python train.py --hidden_size=320 --head_dim=64 --norm="rmsnorm" --rope_theta=10000.0 --rope_fraction=1.0 --attn_scale=0.125 --tie_word_embeddings=false --parallel_block=false --init="normal" --init_std_qkv=0.0292 --lr_head=0.00946 --warmup_steps=200 --decay_shape="cos" --final_lr_fraction=0.0 --train_tokens=646500000
Each number is 200 + 30 x the weight over the matrix's rms, rounded and kept within 0 to 999. Layers, rows and columns count from 0.

# layer 2 MLP up, 640x320, rms 0.0784, rows 201-214, columns 80-159
143,192,236,160,199,168,205,174,173,180,194,223,208,156,224,203,165,198,199,175,219,212,214,195,215,201,185,209,163,231,228,219,159,185,185,177,170,156,204,138,240,185,219,183,175,172,237,166,187,109,221,207,172,209,201,229,218,198,195,199,153,188,242,264,274,198,234,212,191,230,219,179,192,219,225,195,176,176,183,192
138,190,272,220,202,204,173,152,229,187,207,268,185,238,162,143,244,208,202,172,237,170,252,152,231,242,193,189,206,176,221,222,202,211,174,235,195,159,158,187,238,194,169,168,192,180,181,161,177,227,192,181,183,217,221,223,200,204,212,174,167,185,209,143,177,197,184,182,168,252,207,211,201,148,219,179,205,225,224,215
167,157,214,236,210,250,157,177,191,243,204,155,190,196,221,162,193,164,181,185,236,201,157,228,212,189,190,210,217,179,185,178,195,199,219,275,232,199,188,142,197,208,184,188,195,203,246,211,234,225,183,121,182,184,163,202,211,126,237,197,169,192,195,204,218,214,145,184,203,191,250,235,191,250,217,236,188,223,221,181
281,220,243,225,210,223,163,149,229,116,189,156,172,230,179,205,165,209,199,173,182,194,231,196,193,223,192,206,198,218,237,213,247,198,173,197,241,200,209,195,213,174,167,227,237,261,243,192,268,220,174,167,192,229,165,167,243,199,188,248,184,162,206,169,218,227,171,232,280,204,183,156,195,141,197,224,200,179,140,217
193,192,213,197,182,191,190,214,268,215,253,174,155,242,198,236,212,222,150,218,164,162,137,215,171,211,220,240,173,201,245,183,178,155,197,252,215,154,171,222,161,198,210,183,200,210,194,209,187,232,197,183,210,228,259,194,175,229,182,197,188,198,160,194,180,207,218,173,233,207,147,220,225,203,184,157,191,141,239,181
218,231,176,194,177,191,236,234,223,219,207,233,205,186,206,161,185,190,219,203,175,222,171,196,182,161,146,210,188,154,183,244,186,209,242,212,212,170,126,280,192,215,185,162,227,247,254,149,236,204,230,174,243,205,216,215,177,219,206,224,220,222,204,200,223,212,227,200,229,182,219,237,134,279,166,159,230,261,203,141
200,204,155,162,212,193,174,189,213,188,204,227,236,191,202,169,238,144,201,246,225,215,180,169,256,160,193,218,226,255,214,263,194,181,173,186,211,158,197,174,159,221,145,184,210,211,192,217,220,169,275,197,204,197,173,220,210,208,241,188,187,183,148,202,187,232,143,207,196,239,178,223,209,176,210,256,183,218,189,196
208,160,164,222,199,135,224,187,193,232,259,192,195,212,202,229,253,197,187,155,200,224,243,184,187,117,242,187,217,193,235,234,233,183,235,232,189,193,167,147,198,240,201,231,112,256,195,200,177,201,211,230,208,195,195,171,169,153,229,183,165,193,187,239,212,230,261,233,221,210,165,205,206,201,241,197,268,156,192,174
239,223,177,210,234,247,189,215,247,168,209,166,146,193,221,240,236,177,213,214,245,211,126,276,212,182,195,199,170,210,259,204,208,223,186,168,230,231,194,265,255,194,147,194,162,213,190,220,149,238,177,193,146,236,228,227,188,194,217,156,190,199,243,171,220,175,196,135,152,160,182,162,212,203,212,237,175,222,197,203
215,180,162,193,200,185,254,203,199,213,214,227,259,209,187,193,237,240,217,200,220,134,147,197,195,214,215,244,200,193,229,238,240,216,199,207,171,239,146,218,204,186,218,231,213,218,214,233,130,212,163,180,171,202,230,162,184,206,244,214,196,186,174,230,174,115,147,198,217,231,213,220,172,238,192,196,197,204,250,230
188,193,198,199,189,223,179,180,182,190,160,255,205,210,198,178,193,179,143,192,174,265,158,192,183,202,192,292,220,207,226,179,185,242,201,225,194,181,136,198,237,210,134,186,213,206,174,208,167,156,133,212,162,222,159,154,247,227,229,171,201,175,225,158,226,146,256,202,177,248,227,176,203,221,195,230,224,138,177,241
222,138,139,179,153,189,191,193,184,206,196,234,229,213,151,189,209,193,218,186,220,126,219,216,147,213,228,192,198,204,210,181,211,157,244,221,203,199,197,199,158,175,171,169,175,201,211,223,213,198,166,198,210,208,208,222,171,190,219,205,197,261,199,185,244,200,196,193,237,198,237,222,196,200,245,183,173,240,205,183
184,188,179,207,195,175,167,181,184,218,168,176,217,218,190,221,200,229,214,212,176,210,247,157,191,185,164,204,227,215,163,228,204,240,195,196,168,229,165,200,201,221,187,218,171,195,232,175,208,243,226,130,215,219,221,197,245,223,178,251,199,228,185,179,219,170,195,234,218,230,215,216,164,239,162,221,212,234,152,182
214,239,209,185,220,204,174,203,213,207,193,234,194,209,253,213,203,195,196,250,189,183,181,202,156,175,137,224,194,124,214,205,192,261,222,185,190,228,190,215,177,230,193,214,234,194,186,230,221,207,167,167,164,201,190,172,215,157,228,209,228,217,139,173,213,161,186,198,173,224,189,191,195,180,222,230,176,200,217,200
# layer 2 MLP down (transposed), 640x320, rms 0.0723, rows 201-214, columns 80-159
164,204,213,204,243,199,199,206,229,189,168,249,204,130,203,204,196,232,205,213,182,212,114,206,207,222,181,252,216,248,180,217,178,125,218,161,209,140,224,190,181,219,166,196,172,172,203,213,175,178,224,190,212,220,203,265,171,211,179,242,190,163,238,216,231,195,240,240,160,213,221,243,194,199,203,224,188,209,159,172
203,185,223,214,222,240,257,202,200,169,224,216,209,189,170,196,213,173,170,117,191,178,269,192,215,160,205,186,204,186,217,222,200,223,202,187,211,217,220,202,196,128,248,205,198,225,196,185,223,212,240,202,211,197,155,152,225,202,192,239,205,160,168,210,178,202,208,233,235,231,214,206,225,214,223,244,165,232,205,230
190,171,242,235,186,214,158,199,231,177,173,200,214,204,179,168,257,163,201,190,176,181,249,215,227,153,165,180,246,173,201,169,274,170,228,161,229,239,156,231,175,269,197,187,187,206,172,162,240,198,194,213,139,188,211,196,205,163,220,212,149,151,212,165,208,207,191,193,187,208,201,220,210,210,216,209,219,194,197,236
188,193,171,194,201,173,173,258,217,202,190,195,220,125,266,253,173,213,139,195,207,229,61,196,248,275,221,278,207,187,209,186,202,209,213,166,205,194,175,177,186,140,174,167,192,191,223,160,177,134,213,165,191,199,205,197,201,180,207,219,208,233,269,170,210,157,172,169,181,219,196,233,197,215,181,125,193,231,194,161
229,216,210,235,174,176,229,195,152,201,189,176,228,217,218,180,239,188,205,235,195,201,247,189,194,215,177,163,225,205,217,210,112,184,208,139,220,177,262,203,206,224,213,214,270,169,193,205,213,172,230,191,214,159,179,174,201,173,235,214,147,238,165,163,202,213,187,211,171,231,190,184,234,254,207,201,146,214,248,191
146,238,168,160,159,161,257,242,193,144,220,197,214,186,212,178,200,206,166,233,220,172,155,197,152,238,168,230,225,167,178,201,167,150,162,189,238,180,168,233,190,206,199,208,220,251,163,142,246,214,174,163,167,165,148,244,172,264,205,183,204,212,227,221,194,226,229,176,210,200,222,246,147,212,226,206,223,238,169,167
196,283,190,147,171,239,191,156,201,204,206,191,240,176,171,162,181,195,210,209,208,205,147,214,211,196,215,223,225,214,209,243,198,171,135,190,149,184,237,160,184,179,167,186,186,252,189,192,220,202,201,150,173,199,218,200,217,169,243,159,197,217,204,144,177,210,181,248,259,185,164,207,197,161,223,176,231,210,243,172
176,205,196,220,238,171,198,142,190,177,205,172,185,165,150,186,198,199,216,160,176,160,147,185,178,193,174,200,175,236,185,185,208,176,228,180,213,198,218,224,246,211,184,216,214,240,223,120,236,200,265,195,202,184,177,186,182,163,252,250,205,199,166,195,200,169,186,219,175,213,173,234,227,218,199,178,204,190,181,197
204,224,156,164,197,155,186,190,242,102,160,237,210,165,250,221,229,177,146,228,161,184,170,181,214,204,153,195,189,218,168,166,206,240,180,201,173,178,174,209,206,185,211,209,176,257,232,193,235,236,163,203,203,220,183,173,218,258,211,175,169,236,166,169,135,178,198,187,157,204,207,165,265,231,220,231,250,230,239,190
169,180,206,204,218,218,189,194,208,189,189,217,262,207,194,244,185,220,221,222,250,191,226,246,218,252,136,218,194,169,173,211,182,215,165,228,205,206,157,196,206,219,178,155,182,261,190,200,169,204,221,262,179,147,167,166,222,215,196,181,191,164,186,245,231,178,201,214,169,226,207,181,179,231,163,237,191,185,177,176
197,229,183,220,245,232,203,185,196,205,236,203,195,236,189,171,209,241,202,197,220,221,284,216,201,197,200,191,177,205,158,220,214,117,186,175,229,198,176,261,229,234,217,209,219,210,198,258,199,202,235,186,150,212,208,267,183,204,213,213,192,185,194,254,241,218,199,200,161,218,196,177,235,187,201,210,173,187,204,170
240,165,207,160,164,159,212,187,208,173,201,175,194,263,177,200,220,244,217,194,269,185,192,253,163,235,185,218,260,185,200,222,251,229,208,211,138,232,200,113,274,229,225,212,213,209,233,233,200,192,200,215,167,248,179,182,208,179,217,194,224,175,155,213,173,232,180,137,179,143,175,200,184,186,212,212,238,221,181,214
178,160,215,188,187,153,169,198,161,204,173,189,184,206,184,235,209,203,239,200,179,220,98,259,204,188,202,211,165,225,168,222,236,210,210,184,224,203,198,186,230,180,193,194,171,185,212,205,247,223,190,208,245,221,237,233,204,180,240,212,220,249,218,232,146,200,225,198,235,190,171,230,179,203,236,224,186,139,215,183
163,192,170,180,199,188,183,159,218,217,202,194,201,195,219,204,164,247,182,182,280,204,256,186,196,202,173,215,189,170,173,187,236,212,262,229,244,204,213,226,203,246,191,163,204,148,189,240,247,191,171,209,163,207,200,164,186,204,225,223,225,150,190,217,211,199,258,230,198,254,204,208,232,209,187,195,180,215,212,187
# layer 2 MLP gate, 640x320, rms 0.0769, rows 202-214, columns 80-159
177,180,246,167,200,224,206,202,206,231,186,200,179,217,151,201,216,223,208,165,220,186,204,191,194,171,223,187,213,162,211,206,156,234,230,219,212,181,201,193,235,160,205,164,226,229,193,122,173,185,190,184,209,200,231,187,167,240,152,211,148,211,194,155,204,184,216,160,188,189,185,206,215,216,217,183,159,170,193,196
153,190,204,249,188,209,165,204,211,262,206,190,250,237,239,179,181,197,210,212,198,208,166,227,174,193,197,184,187,188,257,193,198,216,220,195,238,137,138,106,145,212,150,222,194,170,200,200,253,184,228,213,201,223,217,212,263,213,251,169,182,185,182,226,219,240,199,188,224,212,212,208,142,164,168,199,231,180,174,234
150,187,219,225,209,201,225,210,202,222,201,227,217,195,200,221,227,235,176,172,254,181,178,232,158,202,178,168,190,215,203,235,214,186,239,237,175,208,207,213,229,222,217,190,161,238,158,180,129,221,193,183,132,171,208,264,164,225,190,176,195,195,187,188,216,181,173,120,218,200,199,169,205,206,191,258,217,181,232,214
238,229,163,207,235,193,229,257,243,208,177,147,289,196,165,239,212,256,233,194,152,144,221,211,227,206,233,183,254,178,160,187,200,130,260,172,222,182,198,226,237,171,233,159,273,203,193,223,200,191,195,237,195,240,194,165,256,202,192,235,185,209,212,194,179,250,179,188,219,251,212,213,207,187,187,192,198,209,198,147
179,233,188,219,185,251,201,224,213,179,197,238,161,222,202,186,161,203,207,134,252,154,149,209,187,227,192,125,193,152,176,191,201,222,214,157,217,195,205,223,171,215,212,211,189,255,237,132,203,221,159,204,221,218,214,287,235,227,229,233,146,227,198,209,211,204,178,171,261,157,125,234,201,231,260,173,118,237,185,224
230,211,249,207,251,220,184,148,215,265,209,200,193,160,245,223,191,203,208,219,198,121,183,209,209,230,203,187,189,158,246,207,215,214,222,190,193,231,201,211,216,215,222,228,220,171,162,212,184,246,146,194,189,225,225,230,195,163,189,216,189,166,169,239,176,182,196,159,172,251,240,152,256,209,211,180,217,206,207,209
252,208,180,234,174,251,187,177,203,193,183,197,184,172,191,204,191,191,205,173,153,197,175,184,219,190,158,206,214,196,230,193,224,177,251,191,176,226,172,229,153,207,202,215,174,246,223,232,185,214,223,211,214,252,205,232,186,202,201,249,225,163,207,254,164,205,148,244,221,204,223,240,172,192,194,171,180,178,180,208
188,189,201,215,229,209,150,161,133,205,235,195,226,208,181,248,207,222,232,206,238,230,200,144,214,220,169,171,202,188,202,217,193,215,206,219,117,199,215,205,220,203,172,169,110,158,172,183,157,163,206,180,211,159,205,219,173,156,176,214,241,173,144,238,193,182,238,257,185,240,193,220,168,190,195,185,215,217,176,256
165,171,220,213,244,221,216,176,200,218,239,236,259,206,168,252,184,201,193,181,225,197,238,231,216,182,216,232,135,174,192,191,217,206,171,166,234,202,193,193,169,257,203,196,211,196,169,209,184,205,235,191,240,238,200,153,163,208,193,209,210,193,217,223,182,233,235,220,190,179,255,207,217,192,196,162,206,196,168,193
110,196,205,208,202,195,189,214,209,220,173,167,211,222,209,251,167,215,187,207,227,198,230,214,196,188,189,220,210,189,174,243,172,172,170,211,179,195,177,182,152,177,176,199,221,210,240,187,240,202,244,279,154,197,218,175,212,208,215,201,209,175,221,211,210,230,139,157,199,221,223,235,235,169,182,170,184,228,263,191
193,174,201,203,180,199,199,233,207,164,203,175,232,213,203,181,193,220,185,196,191,207,214,222,134,241,205,205,182,236,154,153,203,226,229,231,182,203,224,204,181,158,179,206,205,267,213,212,230,189,185,206,189,203,192,158,197,198,202,203,169,276,211,189,178,206,207,185,254,197,184,210,176,192,206,185,199,215,233,168
236,221,224,200,228,202,197,212,240,178,207,227,209,186,205,201,241,196,213,173,179,196,218,190,204,199,212,220,205,234,220,181,183,171,209,224,184,208,216,164,225,157,209,184,207,207,192,234,206,161,195,199,204,206,192,189,180,195,220,190,185,173,196,212,197,222,212,149,143,204,187,226,171,221,225,241,184,159,197,150
229,209,175,221,164,194,170,167,218,130,210,240,166,240,224,187,173,182,269,209,222,226,182,239,165,182,173,193,183,142,198,187,219,228,233,212,214,203,230,212,192,204,184,151,241,95,176,254,205,191,206,174,187,193,246,193,233,156,192,205,197,228,156,242,214,188,199,229,198,273,250,214,195,183,210,187,160,175,191,216